{
  "n_kv_head": 2,
  "head_dim": 64,
  "d_mlp": 256,
  "qk_norm": false,
  "tie_embeddings": true,
  "init_std_qkv": 0.0464,
  "init_std_down": 0.006,
  "decay_fraction": 0.878,
  "final_lr_fraction": 0.0,
  "seq_len": 1024,
  "doc_mask": true,
  "train_tokens": 144400000
}
Each number is 128 + 32 x the weight over its row's rms, rounded and kept within 0 to 255. Layers, rows and columns count from 0. The size above them is the row's rms in percent of the matrix's.

# layer 4 MLP down (transposed), 256x128, rms 0.117, rows 54-106, columns 0-63
size [110  94 109 102 109  98 114 104 100  95  97  86 101  97  92  93 102 106  91 107  98  95 105  98 103  99  95 100 113  97  97 103  93 111  90  90 107  99 127  97 103  87  92  91 105  88  96 101  97  96  91  99 110]
[[124  60 106 164  53 144 125 125 104  94  97 104 178  99 155 104 115 149  62 216 108 130 155 176 140 182 149 125  89 109 140 127 111 155  95 191 117 111 102 116 131 120 136 174 121 198 102 122 133 103 140 114 125 135 130 109 177 159 177 119  94 114 137 166]
 [127 170 136 124 111  99 159  72  98  95 137 172 159 135 128  92  89 135 105 129 121 134 201 109 169 128 104 134 111 140 125 143 114 104 109 107  91  83 139 154 108 148 108 108 153  90  83 118  96 159 155 166  87 133 152 161 133  99 164 157 201 125  99 209]
 [124 123 135 103 168  92 111 159 160  84 138  90 148 128 164 137 108 117 142 138 118 133 110 153 111 108 138 131 137 129 148 106 133 148 144 147 158  63 100 131 104 148 208 148  78  71 105 167 187 145  43 134 129 135 105  95 127 179 179 114 121 168  55 116]
 [128  93 117 101 133 116 161 152 101 121 103 109 112 137  87 163 158  74 183 170 212  78 135 132 107 148 156 153 110  77 152 130 117 128 176 175  96 137 120 115 109  79 148  91 121 118 116 124 128 112 106 175 126 143 155 151  64 142 156  93 106 146 124  83]
 [122  79 135 158 210 110 139 114 132 134 121 138 115 103  99 148 133 132 134 144 152 155 133  64  96 100 132 162 150 168 213 131 156 148 102  95 158 119 165  95  94 163 166 137 109 131 149 157 151  89  83  84 144 154 158  88 134 130 174 103 117 102 143 177]
 [189 133 196 126 106 135 167 132 149  86 152 153 156 103 167  78  93 116  94 136 187 171 129  88  80 123  98 147  68 102 123 134 137 121 115 178 130 147  96 133 137  76 134 155 154 115 142 115  50 137 185  92 195  99  78 135 122 134 145 139 122  84 179 133]
 [157 132 142 124 185 170 104  96 115  98  86  99 125 104 110 141 122 137 134  50  85 137 167 131  95 137  97 168 110 146 124 135 107 115 104 143  88 149 154 104 148 144 122 143 143 190  69 186 109 196 148  98  90 127 165 170 122 135 158 165 139 166 145 143]
 [187 132  96 137 112  80  82  77 143 151 160 186 145  83  98 130 157 165 111 147 146 126  72  50 176  49 166 111 113  71 135 132 123 126 139 133 138 185 154 122 135 107 137 137 139 123 103 120 126  93 101 127 210 168  99  89 152  96  96 172 142 125 169  78]
 [112 200 114 107 139 163  69 138 132 145  87 165 183  91 146  74 143 111 157  95 184 166 154 120 147 154 162 172  98  93 137 152 174 165 144 115 113  98 135  75 100 118 166 192  98 120 143 114  68 123  67  91 124 103  99 153 152 155  38 109 168 151 103 105]
 [140 126 165 144 101 140 111 111 130  61  76  67 186 124 121  97 125 151 139 151 156 122 146  73 123 187 113 117 147  80 139 127  93 158 139  99 214 119 173 162 157  96 107  75 162  73 120 106 168 110 146 147 151 155 152  96 112 119 166 102 145 155 132 161]
 [119 103 144 128 116 219 137 126 125 168 130  99 140 129 212 126 142 124 120 136 140 162 140 128  53 128 166 176 164 102 129 172 102  77  76 136  93 148 124 104 123  72 119 108 126 182 137 148 137 114 168 139 142 125  77 121  40 128 114 104 121 110  81 185]
 [147 111 142 136  92 151 106 127 103 133 148  95 185 159 160 152 130 123  76 137 150 120 107 124 109 127 134  72 155 122  44 168  80 187 152 130 111  90 119  72 118 112  26 156 128 127 171 127 135 110 129 142 129 100 170 128  83 146 118 111 142 160 112  99]
 [103 115  51 129 153 168 169 116 107 111 142 152 188 200 105 171  93  98 115 121 135 117 130 163 134  99  97  81 121  78  97 169 105  87  78 195 153 158 119  94 159 138 106  90  75 117 146 108 189 182 123 190 124 155 125 163 149 124 168  98 121 120  87 124]
 [131 108  79 127 149 216 183 139 142 117 160  81 151 133 151 172 133 105 104 139  52 185 110  73 158  71 129 117 100  73 111 222 148  84 123 153 132 105  92 145 127  90  96 124 125 159 113 110 136 103 139 128 103 115 124 156  85 107 157 149 144 155 101 115]
 [ 96 114 116 145 132 116 167 200 130 169 129 107 118 137 108 151 130 161 106 134 104 170 104  62 161 111 107 193 114 157 191 125 226 151 156 169 164 145 137 102 130 153  92 113  48 112 137 123  75 202 146  89 129 165  81  61 103  94 155 106  84 136 119 128]
 [153 139 144 182 126  96 146 145 161 135 170 110 161  90 135 127 112 157  94 117 131 107  91  97 158  95 136 129  86 194 177 116 135 184 167 152 135 212  84 111  43 163 146 116  96 167 134 151 148 128 168 100 125  94 159  86 154 125 107 104 102 172 115 156]
 [140 135 142 160 117 139  83 148 100 146 140 232 117 121 143  98 112  81 154 109  96 150 171 119 164 180 133 119 158 142 134 163 125 148 146 155 177 121 158  76 129 151  88 117  93 116  86  87  94 136 134 110 163 136  41 108 113 126 126 129 176  89 148 151]
 [123 183 168  88  72 110 117  91 172 154  55 147 116 158 147 185 164 185 112 134 129 140 136 121 165 164 120 143  73 144 130 107 130  79 180 111 173 113 105 118 138 147  92  83 109 119  97 156 160 103 119  71 117 133 112 161 107 165 110  80  88  91 118 121]
 [137 148 123 158 148 176 116  86 152 112 152 109 118 139 109 114 107 105 159 149 112 133 100 167 100  49 103 127 170 133 171 146 130 144  54 103  94  82  89 141 162 133 174 133 113 167 137 119  87 142 136 103 138  83 168 145  77 110 185  66 111 135 155 168]
 [127 137 143 169 139 134 164 153  99 125 128 185 152 105 141  69  68 115  84 141 137 121 141 163 147 112  93 156 163 112 144  99 169 160  81 106  96 110 144 125 174 172 104 104 152 146 127 107 123 114 116  58 137 117 172 136 128 117 102 173 154  93 145 145]
 [129 119 215 199 133 152 100 139 111 147 132 130 101 115 111 156 135 164 123 135 107 163  58 147 112 143 155 134 131 144  94 125 158 112 140 126 167 123 192 100 164 103 124 127  73 113 145 133  87  90 102 112  79 129  45 111 151 134 152 108 154 150 131 191]
 [144 148 158 167 122  99  73  68 126 101  97 165  89  88 131 105  81 167 170 202 193 123 189 115 162 133 151 114  40 164  71  92  87 152 176 121  87 108 151 164 151  94 201  88  79 109 132  80 105  79 143 110 136 127 112 149 174 114 126 149 134 196 136 157]
 [111 191 109  67 159 150 110 106 150 139 142 111  97 179 173 118 118  62 157 169 119 133  72  96  86 101 119 129 104 120 176 182  89  86 122 101  68 153 123 158 103  82 135 203 153 153 196 119 130 172 137 142  89 141 117 169 106 133 149  94 186  89 116 162]
 [119 177  77 107 160 173  79 182 129 116  98 124 142 146  86 154 132 110 105 118 116 120 147 130 127 135 171  79 103 105 145 153 102 114 137 106 150 155 119 168 143 144 110 111 104 138 120 109  94 182  65 114  91 163 112 149 166 165 108 191 138 155 143 131]
 [159 122 147 110 137 135 148 139 100 138 165 193 129 199 147 113 100 130 146 122 132 150 111 118 122 138 126 158  72 119  97 148 129 138 119 127 164  84 100 150  99 104 111  93 129  60 168 157 102 183  63 152 174 115 100 144 126 157 192  92   0  92 145 140]
 [158  74  73 133 122 123  88 145 103  92 164 120 192 103 159 192 139 150 106 118 153 135 118 122 129 136 118 117  95 215 197  97 101 117 116 177 149 127 120 131 129 156 151 144 107 100  93 140 146 146 109 167 114 148  81 145 147 165 122 111  64 108 154 148]
 [145 140 233 142  85 154 114 103 110 144 132 120 154 112  51  97 121 158 130  64  99 113 143 173  88 103 129 121 133 120 105 115 117 216 151  76 152  95 177  86 128  81 172  97 137 105  95 155  94 152 123 146 205 150 102 112 149 106 118 133 166 166 176 111]
 [ 87 100 130 166 140 139 109  42 169 157 161 141 168 144 147  97 160 153 131 165 127 132  66 109 112 106 175  70 145 144 126 100 122  98 119 128 159 158 157 138 105 141 117 138  77  29 159 116 124 166  82 132 155 122 155 121 176 133 150 144 123  50 144 121]
 [ 84 106  90 113 111 156 138 123 114  75 150 109 140 168 110 111 147 176 181 153 166 100  86  90 207 110 162 107 248 116  99 115 158 159 129 112 147 131  80  80 109 149 136 129 179  96 133  95 139 131 127  63 149 131 130 111 131 133 144 158 114 173 156 154]
 [142  90 120 115 128 185  80 109 115 116  44 166 185 152 176  49 114 116 156  96 156 166 141 107 169 172 145 119 102 155 133  60 142  98 126 132 152 104 125 115 112 144 140  92 110 168 111 135 162 138 141 174 161 161  83 150 161  90 152 144 143 130  77  91]
 [119  92 131 116 151 109 163 160 148  99 125 176 138  93 141 139 122 164 120  82 170  62 136 106 180 143 167 145 116 137 101 128 136  66 162 107 138  89 108 145 170 160 135  87  93 133 138 135  95 116  73  66 120 168  84 124 119 117 135 128 119 116 139 144]
 [ 45 104 112 163 138  55 115 201 184 105 127 127 149 168 124 144  94 143 101 127 131  78  79 163 163 100 124 167 106 138  75 142  56 197  92 168 175 100 113 186 173 120 101 133 137  98 102 122 134 173 106 189 107 142  85 110 119 103 160 125 118  98 135 137]
 [124 140 129 137 168 184 147 143 109 145 171  75 182 138 125 134 147 145 144  77 189  68 108 131  88 146 145 188 143 156 156  85 127 142  65  85 152 111 145 128 106  96 122 128 133 135  92  69 161 174 132 118  76  87 151 109 159 149 128 140  63 150 120  85]
 [179 165 117  74 141 121 106 127 152 149  94 153 143 120 132 104 138 172 136 128 106 119 159 113 111 122 106 112 129 140 135 163 112 123 106 107 111 137 157 141 113 113  96 185 122  91  89 132  93 121 173 128 177  88 139 170 104 144 105 144 143 171 158 114]
 [136 111 101 214 139  81 125 108 128 106 205  77  65 158 115 127 158 148 137 170 159  84 157 115 156 142 149  90 152  98 176 112  99 130 125 128 116 110 156 132 141 133  86 118 113 147  85 106 133 143 106 135 122 120 146 151  58 178 115 131 160 166  91 130]
 [103  99  96 118 111 176 130 118  92 166 154 178 110 124 116 117 126 143 107 142 161 156 179 161  54 133 107  92 170  93 114 119  95  97 121  96 143 152 128 106 145  85 125 135 153 120 158 104 111  97  63  94 178 123 150 126 118  82 127  92 169 139 124 139]
 [102 115 136 102 216 172 133  89  61 156 137 117 128 158  89 106  95  61 137 127 118 137 127 104 106 111 109 106 207 110 166 132 160  86 119 154 102 104  94  81  88  76 108 117 166 162 125 131 162 180 167 125 115 147  76 181 152 143 142 129 166 170  91 129]
 [150 150 125  88 104  34 122 106 140 124  99 134 107 124 143 143 101 125 106 107 133 157 179 140 155 140  69 148  41 146 185 137 113 179 126 107 138 143 158 173 169 133 129 112 146 138  92 184  90  99  63 161 189  86 124 122 155 121  97 138 121 131 141 122]
 [106 135 141 120 123 161  60  80 153 133 145 109 137 172 144  90  86  75 133 132 102 118 178 102 135 120 152  76 134 157 119 176 112 105 103 105 182  98 172 150 117 155 105 112 166 167  69 131 124 142 138 145  69 109 138 139 141 126 102 203 139 141  91  92]
 [ 49 145 134 152 100 130 109  79 156  93  94  87 148  87 148  62 109 120 190  88 124 140 128 103 114 208 152 130 112 137 178 114 122  99 127 125  93 156 107 166 101  86  89 165 122 161 145 117 205 109 150  84 117 118  72 119 204  81 193 157 114 107 113 149]
 [ 86 106 209 110 119  47 154 114 123  55 116 181 111  97 151 171 157 143 141 177  92 172 136  85  73  66 133 127  97 125 108 115 115 154 182  70 169 107 183 164 118 129 129 130 165 150 146 113 127 161 113  74 111 154 127 147 100 148 114 139 148 104 114  24]
 [112 118 146 131 165 124 130  89 106 130 113  93  94 120 144 102  82 129 143 159 168 123 130 198 158 139 143  58 107 115 126 183 130 151 100 110 160 138 113 133 171  24  86 136 176 126 122 159 182 121  93 117  98  78 113  95 126 105 166 124 178 205  46 125]
 [156 137  94 117 159 140 125 157 119 130 113 130 161 169 117 132 156 142 148 145 107  63  96 146 145  92 145 150 163 150  94 100 137 183  90  92 115 101  75 125 107  80 102 139 133 138 147 175 121  77 139 146 158 182 102 119 177 142 185 142  91 139  91  63]
 [143 170 119 157  91 166 116  86 142  79 118  72 111 117 115 127 135 205 130  67 115 127 167 177 178 154 126  99 135 143 153 185 114 172 109 115  93  67  87 157 137  77 150 120 125 165 153 120 114 118 124 178  40 127  89 207 103 127 132 125 149 164 127  70]
 [169 191 124 181 167  74 124 150 114  98  84 139 141  90 183 121 124 103 127 103 144 111 152 150  98 112 101 166 124  86 183 119  59 155 151 119 103 113 126 108 160 112 159 146 118 130 119 131 127 120 120 115  98 116 133 127 140 111 134 144 218 110 115 124]
 [152 122 155 138 152 161 191 145 137 124 150  92 120 157  95 165  59  99 113 125 117  88 150 128 129 131 144  85 158  92 202 127 184 148 132 144 112 108  91 119 144  31 153  75  75 152  95  92  95 147  96  94 202 113 102  86 132 159 172 125 103  97 121 160]
 [105 153 137  66 149 116 125 130 147 180 122 128 107 107 167 156 136 107  62 109 112 140 163 151 136 124 131  91 154 136 136  85 118 103 147 139 141  90 149 108 130 107 133 138 119  95 134 189 102  99 185  99 175 172 142 187  92 196 159  91 136 146  51  81]
 [122 182 103 135  62 118 123 111 103 162 113 118 113  74 116 129 149 146 143 161 138 152 147 115  58 166 105 170 109 167 159 132 174  81 142 119 138  82 157 128 150 114 103 194 167 118 152 157 155 160 108 134  77 154 151 149 131 126 100 156 113 127  96  60]
 [164  91  99 125 175 137  94 177 123 139 146 119 122 166 137 199 137 138 146 134  89 111  98 221  84 157 148 113 158 111 113 113  78  79 146 140 201 147 103 163 136  97  80 157 170 154 146 165 117 117 125 106 151  85 106 164 161 111  46  65 176 102 190  73]
 [150  81 179 143 143 102 139 181 114 129 179 100 113 108 100 103  74 116 115 133 154 103 137 140  92  88 124 122 129 145  96 173 145 148 130 127 173 166 127 109  82 121 151 129 111  92 128 123 137 160 115  91 145  99 140 124 214 119  95 124 119 146 100 114]
 [100  75 111  73 151 179 191 132 114 192 140 118 113 130  68  95 178 119 115 148 108 135 135 129 125  83 127 149 130 101 151 119 121 131  72 107 115 113 102  58 139 119 142 140 159 135 143  63 161 132 173  95 110 161 155  70  76 159 107  66 106 153  94 140]
 [136  79 119  81 158 221 129 146 144 133 175 100 121 154 108 132  30 124 130 162 104 131 116 142 166 140 182 107 156 126 115  79 154  66 130 108 172 142 154 108 149 158 102 130 135 147 122 120 128 119 119  77 131  93 167 122  78 115 151  99 117 172  73 107]
 [ 95 136 159 122 138 122 128 118 155  91 129 140 134 136 141 147 179 124 123 166  95 100 149 110  69 104 101 104 123 139 120 191 121  69 178 122  65 155 199 171 162 122  96 155 127 138 157 195 147  72 208 136 182 181 131 114 108  58  89 111 152  88 129 173]]
# layer 4 MLP up, 256x128, rms 0.191, rows 55-106, columns 0-63
size [ 98 110  94 104  98 103 107  93  91  97  88 110  88  96  95 101 111  92 100  96  95 100  91 107 105  91 102 105  89 101 104  91 100  88  91 118  97 125  95  97  98  85  96  94  87  95 102  95  91  90  99 112]
[[ 65 147  71 168 110  86 156 104 157 168 148 154 136 147  79 211 144 121  98 141 134 163 135 129 132 107 130 122 155 120 106 127 137 127  83 127 127 186 164  97 123 168  97 122 133 147 147 171 131 113 185 146 155 121  89 143 174 155 131 134 173 139 116 126]
 [108  85  85  93 120 129  92 131 168 127 152 126 156 162 201 115 134 141 136 133 151  77 165 119 127 154 115 159  39 125 144 136 124 129 112 134 136 111 100 149  92 103 152 104 117 122 132 100 170 138 108 178 117  78  61  72 131 148 150  93  87 146 115  91]
 [145  58 134 187 112 174 163 142  91 135 182 133 125 145  98 130  95 142 124 172 139 154  94 151  85 175  85 156 157  94 134 175  78 141  86 130 119 115 149 140  88 130 153 125 163 108  97  80 114  97 124 124 165 155 149  91 136 107 148 131 163 124  76 119]
 [172 158 131  98 129 104 161 154 125 149 123  83 104  85  85 115 100 123 157 134 159 164 125 178  87 131  99 105 161 106  98 132 136  77  99 162 161  92 142  96 138 150  85 109 116 133  75 136 189 129 102 107  89 134 149 128 110 149 112 208 111 133 187 148]
 [157 116 102 110 124 136 131 134  54  67 127 155 105 161 157 175 135 103 145  94 133 140 151 121 107 162 157 151 103 179 134  75 152 170 112 138 132  62 188 151 154 171 172 129 130 155 110 101 115 129 163 145  76 114 146 141 105 112 108 119 122 112 140 168]
 [101 103  96  82  90 107 114 113 180 143 100 136 116 112  71  97 143  99 144 182 147 178 107  99 122 126 121 139 148 125 162 130 128 139  79 191 169  80 124 162 169  93  93 141 126 164 155 128 132  89 144 169 107 138 135 118 112 145 124 130  97 129 149 146]
 [135 155 135 139 177 183 116 157 119 173 120 130  99 116 138 115 179 164 122  44 164 128 101 138 140 144 155  92 153 188  96 201  81 169 180 109 107 134  54 115 165  76 104  78  54 105 120 157 136 158 124  89 130 101 127 141  68 143 120 149 109 122 167 173]
 [160 149 102  52  81 138 135 150 143 104 130 184 129 157 158 158  77 124 121 148 168 139 142 116  66 140 142 130  69 137 136  56  82 166 124 123 109 102 119 101 150 148 155 112 159 110 186 137 158 161 197 124 129 117 181 107 145 136  76 104 163 134 164 149]
 [122 157 165 159 125 135 121 156 135  94  83  89 149  39 101 124 121 150 177 140 173 108 122 138 123 166  78 141 128 110 150 107 122 148 167 103 142 153 138 151 135 154 139  57 125  80 149 122 133 168 167 125 111 116 124 119 107  83  77 155 189  76  98  95]
 [128 111 156 140 158 186 147 153 171 112 123 137 144 128 201  89 113 127 120 126 106 138 125  73  78 174 113 203 173 104 160  97  88 173 113 142  88 135 106 105 158 124 198 109 160 104 124 120  60 163 207 105 120 107 120 108 108  97 137 161 120 133 141 128]
 [186 138 169 148 144 185 131 133  89 136 141 140 157  83 146  84 192 115 134 126 148 120 164 131  76 128  99 107 180  92 109  97 127 154  95 194 103 146 127 170 112 121 143 183 111 133 224 106 119 139 154 120  75 129 160  95 135  51 114 138 139  91 129 201]
 [223 110 147 111 158 111 105 119 190  93 155 140 160 120 165 146 145 128 125 122 188 125 129 164 132 214 123  83 135 145  27  68 150 165 117 103 133 190 115 163 163 121 153 118  90  93  89 156 136 121 144 148 117 111 125 118 166 126  87  95 127 123 110 145]
 [163 160 102  52 113 122  92 147 118 181 133 132 143 132  53 121 107 141 149  88 142 105 139 182 156  71 133 112 100 112 124 121 154  81 181 133 154 118 158 120 145 140 156 128 120  80 183 148 125 163  97  83  91 118 129 163 179  73  99 169 119 138 221 145]
 [115  84 115 122 121 162 164 150 174 151 175 126 165 182 179 118 100  80 178 135 164 103 137 127 145 130  71 115 156  82  74 160 107  55 109  84  96 149 201 119 117 140 138 161 135  74  99 101  94 116 169  69 129 141 110 126 121 121 178 119  80 182 161  82]
 [193 148 150 132  71 145 114 177 137 131 129 150 141 115 118 176  58 175 128 129 138 137  86  89 151 105 129 108 145 177 122 131  99 148 106 148 110 105 143 109  98 110  77 161 123 162 160 167 131 151 142 117 163 102 153 115 129 105 122 179  88 137 158 165]
 [170 188 185 124 118 118 123  91 173  56 113 125  82 113 158  87 134 108  63  78 109 164 181  98 100 134 127 107 190 138  69 167 103  98 153 108 121 171 101  57 209  74 152 138 111  80 112 127  98 148  94 136 118 175 101 137 174  95 128 149 134  80 117 142]
 [114 118 133 112  98  83  78 131 136  93  79 115 128  76  87 167 105 109 123 208 134 146 150 148 101  87 121 153 100 178 207  90 133  97 149 119  81  80 159 158 100  84 113  74  95 142 135 168 178 140  77 128 138 131 128 149 180 131 205 152 111 105  86 142]
 [156 101 132 116  66 118 137  85 106 137 142  91  90 104 119 108 140 135 112 164 149 157 104 134 171 130 148 131 137 154 122 148 133 167 154 138 118 162 159 111  69 151 135 175 130 117 175 108 167 136 170  86 174 110 121  98 158  92 161 106 127 122  98 100]
 [109 111 155  75 161 119 144  90  76 193 186 164 130  88 109 143 152 161 171 105 198 123 119 131 123 109 107 116 157  90 123 128 132 142 107 126 131 137 108 167 119 141 146 156 111 133 170 140 106  58 102 136 120  54 133 103  82 163 152 119 183 139 152 134]
 [136 133 115 108 121 124  84 102 168 163  94 138 126 138  96 191  70 145 120 172  70 117 114  95 161 151 110 129 140  81 177 151  83 157  68 138  96 169  76 111  68  64 157 122 145 106  99 143 125 105  93 174  63  45 149 165 132  64 138  85 134 114 100 162]
 [151 106 151 149 104 139  93 125 144 147 123  82 168 181 130 157  78  66 120 150 139 132  98 116 148 120  67 122 137 124 184 110 136  97 125 106  98 139 129 187  81  78  74 139  60 144  34 143 149 108 123  98 143 119 182 217 145  50 188 170 138 113 138 133]
 [155 156 130 126 123  49  88 153  91 133 100  80 144 108 139 157 128 146 169 151 127 138 134 125 110 111 130 116 116 117 155 103 133 107  89 101 149  74  99  94  85 140 120  87 116 117  87 143 169  88  62 172 111 100  84 105 178 183 163 107 104 173 132  81]
 [160 162  99 132 141 180 159 129  87  84  63 154 158 140 137 176 162 137 138 143 150 127 123 126 102  96 125 122 102 123 116 136 110 139 119 202  81  72 116  96 163 147 164 166 122 136  96 120 122 162 115 129 160 161 115  59 178 112 129 104 112 124 171 106]
 [ 94 162 145 144 109 120 148 112 130 111 162  65 154  84  44 101 156  92 144  86 148 135 194  86  72 144 132 161 120 144 154 112  93  70 131 141 149 201 133 135 106 119 162 139 179 143 110 147 142 138 179 124 102 132  95  85 154 137 122 100 160 143 176 131]
 [161 127 136  71 150 156 167  62  91 122  97 209 118  84  93 162 106 106 108 139 155 149  84  91 195  95 180  66 152 126 148 116  86 115 140 161  84 104 174 122  94 138 146 157 140 107 101  95  95 136 155 146 107 155 138 149 130 125 113 189 136 107 141  99]
 [181 132 164 140 165 143 134 155 146 115 172 149 120 105 111  85 138  79 167 117 173 142 110 132 142 125 151 160 138 116 141 164 138 106 131 120 117 144 119 136 123 115 110 107  98  51  95 104 179 138 115 127  84 136 118 163  62 148 109 159 114  61  92 175]
 [ 80 132 115 175 101 150  64  84 159 173 167 153 137 143 126  95 148 153 173 125 143 121 117  56 179  78 111  64 178 116 122 132 112  88  77 117 143 105 138 102 121 149  92 106 112 107 157 105 162 191 101 201 146  69 178 149 175  71 159 158 158 102 153 140]
 [195 104 196 133 122 101 155 160 137 159 113 135 130 106 112 117 104 126  73  67 113 167 137 138 106 112 106  74 144 135 139 121 148 146 140 129 121  95 145 148  91 145 163 155  98 113  78 142 120 103 178 103  97  91 151 157 149 155 128 150 149  88 131 134]
 [119 177  87  79 155 128 149 111 154  80 129 107 195 135 121 199 101 147 137 100  97 145  72 143 141 148 133  97 134 124  83 107 189 157 235 152 195 103 132 148 138 113  85 128 152  91  74 136 104 217  74 173 112 126  98 159 136 116 136 118 123 102 190 138]
 [121 125 127  75  74 193 158 103 161 128 100 143 117 106  89 171 147  91 141 123 179  93  92 132 102 168  97 138 131 135 113 117 189 193 157  66 124 112 117  88  76  78 173 142 147 117 135 158 103 114 128 145 123 158 154 126 146  78 117 115  92  87 113 149]
 [131 124 102 112 166  90 118 148 151 114 120 149 166 135 108 112  89 130 135 152  86 206  97 141 194  86 108 138  99 125  87  75 155 128  84 181 181  51 142  56 174 101 167 115 140 150  83 138 106 157  76 143 108 137 133 137 124 158 172 180  75 139 134 140]
 [105 165 104 157 122  68 100 106 132 153 101 113 110 166 130 126 138 167 131 131 204 133  86  98 106 116 169 181 121  60 133 126 134 139  98 109 154 101 106 152 120 152 132  98 117 158 196 111  97 155  80 152 137 105  76  77 118 101 163 137 144  85 151 127]
 [145  80 113 114 102 131 122 105 161 199 119 145  68 160 152 120  98 163 131 192 140 127 184  92 124 153 101 141  91 136 131  51 161 210 147 114 164 128 153 139 132 132 121 108 123 108 146  99 129 180 116  95 125 113 154  64 101 169 103 172 130  84 124 158]
 [125 159 129 129 168 197  97 120 114 137 120 117 124 132 123 129 119 114 145 134 124 143 109 144 162 117  49 183 188 128 103 101 201 114 105 123  77 140 123 187 204 123 153 113  52 137  67 139 120 165 157 120 155 111 155 135 180 143 142 159  89 174  81 169]
 [ 74 145 159 128 148 156 130 153 146 133 131 124 128 112 154  84 163 105  89  63 139 155 173 115 111 171 119  46 130  50 130 153 168 184 147 156 132  93 163 121 207  99 138 143 140 163 115  62 133  94 124 130  92 119 159  99 116 139 136 163 121 104 118 147]
 [151 109 145  78 125 160 143 162 165 147 170 164 115 138 170 135 140  87 189 117 127 175 125 104 143 136 175 116 135  83 119  63  87 150 132 133 149 157 155 139  78 189 104 178 160 175 128 108  59 170 130 156  67 120 128 133 160  89 168 118 122 134 123 125]
 [ 73 118 106 183 107 189 158 163 140 163 173  93 142 132  77 115 137 192 157 119  89 151 107 146  85 107 164  91 126 178 200 119 116  90  80 146 119  82 109 107  79 146 181  94 130 156  99  94  75 178 171 154  91 100 153 107 133 106 153 124 139 127  88 111]
 [136 187 116 181  63 136 193 118  68 122 154 156 106 119  90 110 127 117 139 100 104 138 102  90 131 106 130 137 194 151 110  91 149 169  66 109 154 111 186 123 154 156 111 125 136 154 109 152  78 133 191 119  77 119 122 129 125 149 179 162 132 116 116 164]
 [101  58 166 111 145 149 165 140 152  79 121 135 137 143 188 122  88 149 166 167  91 141  64 121 148 150  81 122 130  85 106  85 141 126  66 140 116  57 140 217 143 183 158  83 162 142  85  66 120 166 131 127 138 165 149  94 151 124 117 118 107 116 169 147]
 [175 104  79 123 102 126 140 151  99 175  97  97  95  58 169  79  88 103 126 117 175 179 121 110 151 145 167  98 119 168 160 132 139 131 123 153 146 144  57 161 141 114 137 122  98  56 106 108 155 158  67 112 150 124 168  64 113 125  99 121  75 112 152 188]
 [130 128 144 165 107 180 109 117 113  79 123 146 140 135 113  99 115  92 178  99 111  86 148 180 117 131 168 110  76 129  93 109 131 124 140 154 136  93 185  97 175 137  99 101 101 160 163 114 189 154 200 182 139 148  58  88 118 159  81 170 101 131 132 182]
 [184 172 114  91 164 137  71 185 113 147 131 132 132 100  65 153 117 161 126 116 124 167 105 116 190  98 151 128 145  95  98 105 125 156 110 141 122 113 134  86 185 118 119 173 132  93 174 109 113 110  88 174 124 119  91 104 118  98 126 122 180 122 122 140]
 [174 115 160 111 132 147 146 107 137 149 113 134 101 138 150  98 166 161 167 140 130 136 103 125 155 150 105 184 144  91 109  98 105 105 119  48 182 139 115 138  71  82 189 117 129  88 126 182 148 174 114 107 156 124 100  45 121 127 122 194  73 144 121 159]
 [ 95 123 107 134 130 141  96  24 124 160  87  99 162 181 174 123 129  71 102  85 141  75 105 147 192  91  85 173 152 135 116  96 108 111 152 158 155 170  57 140 124 119 123 160  75 109 149 113 162 130 138 182 102 127 216  86  43  86 151 114 164 115 133 169]
 [171 144 174  77 118 144 128 104 135  83 103 147 143  90  96 115  57 103 134 157 128  92 185 107 143  96 127 139 146 101 172  30 178 129 145 146  81  95 176 152 110 161 161 137 151  96 111 110  79 123 135  88  65 128 123 151 115 146 138 127 176 132 118 164]
 [ 89 145 214 112 123 175 141 141 148 116 228 218 125  81 143 165  98  73 102  85 117 152  78 109 131 110 153 125 120  71 114 101  55 126 113  72 118  96 107 165 121 164 155 133 129  59 190  66 143 124 103 135 108 114 154 121 116 142 220 183 118 121 116 113]
 [ 97 100 114  69  73 145 135 131 145 175 144 167 119 147 104 132  87 125 118 118 131 106  97 149 101 152  97 126 122 156 123  25 125 150 171 159 126 115 110 165 140 101  83 107 203 104 126 139  93 140 208 133 123 133 107 147 115 105  54 155 108  79 140 135]
 [121 151 191  77  73 125 111 135 122 108 177 195 129 159 125  93  99 140 148 116 140 168 132  82 131 106 161 221 119  98  73 139 114 118 156  59 146  85 151 153  96  89 145 150  51 128  88 101 115 176 138 112 165 108 173 160 113 160 144 181 157 136 162 131]
 [118 131 109  70 115 158 102 158 109 163 125  81 159 122  77 110 125 138 152 159  92 170 120 127 140 145 148 120 154 166 165  98 100 142  76 165 139  84 137 111 121 180 138 164 173 192 120  98 136 141 195 112 144 130  94 107 159  96 121 127  82 110 149 132]
 [124 145 109 196  77 146  86 127 132 103  78  99 130 100 133 160 133 148 131 169  99 136  99 157 148 128 113 119 131 177 139 147 109  76 102 150 112 179 123 176 141 124  95  21 152 191  86 144 146 100  95 105 166 109 152 155 173 152 151 150 164 104 126 121]
 [127 125 132  89 176 130 102 141 170 141 135 138 102  84 161 169  53 108 129 169 147 123 166 191 157 126 160 172  79 158 108 108 139 124 197  71 129 115 168 115 129  86  84 154 120 107 147  95 101 141  99 107 108 154 173 107 119  75 129  82 143 119 143 138]
 [162 116 163  87  42 143 188  84 132 176  71 114 117 102 140 137 118 133 131 119 119 125 193 135  90 132  99 158 108 113 138 123  96 102 144 105 159 153 118 121 185 127 166 103 175 123 139 161 153 130 127 178 104 130 145 103 111 108 118 162  56 133  72 150]]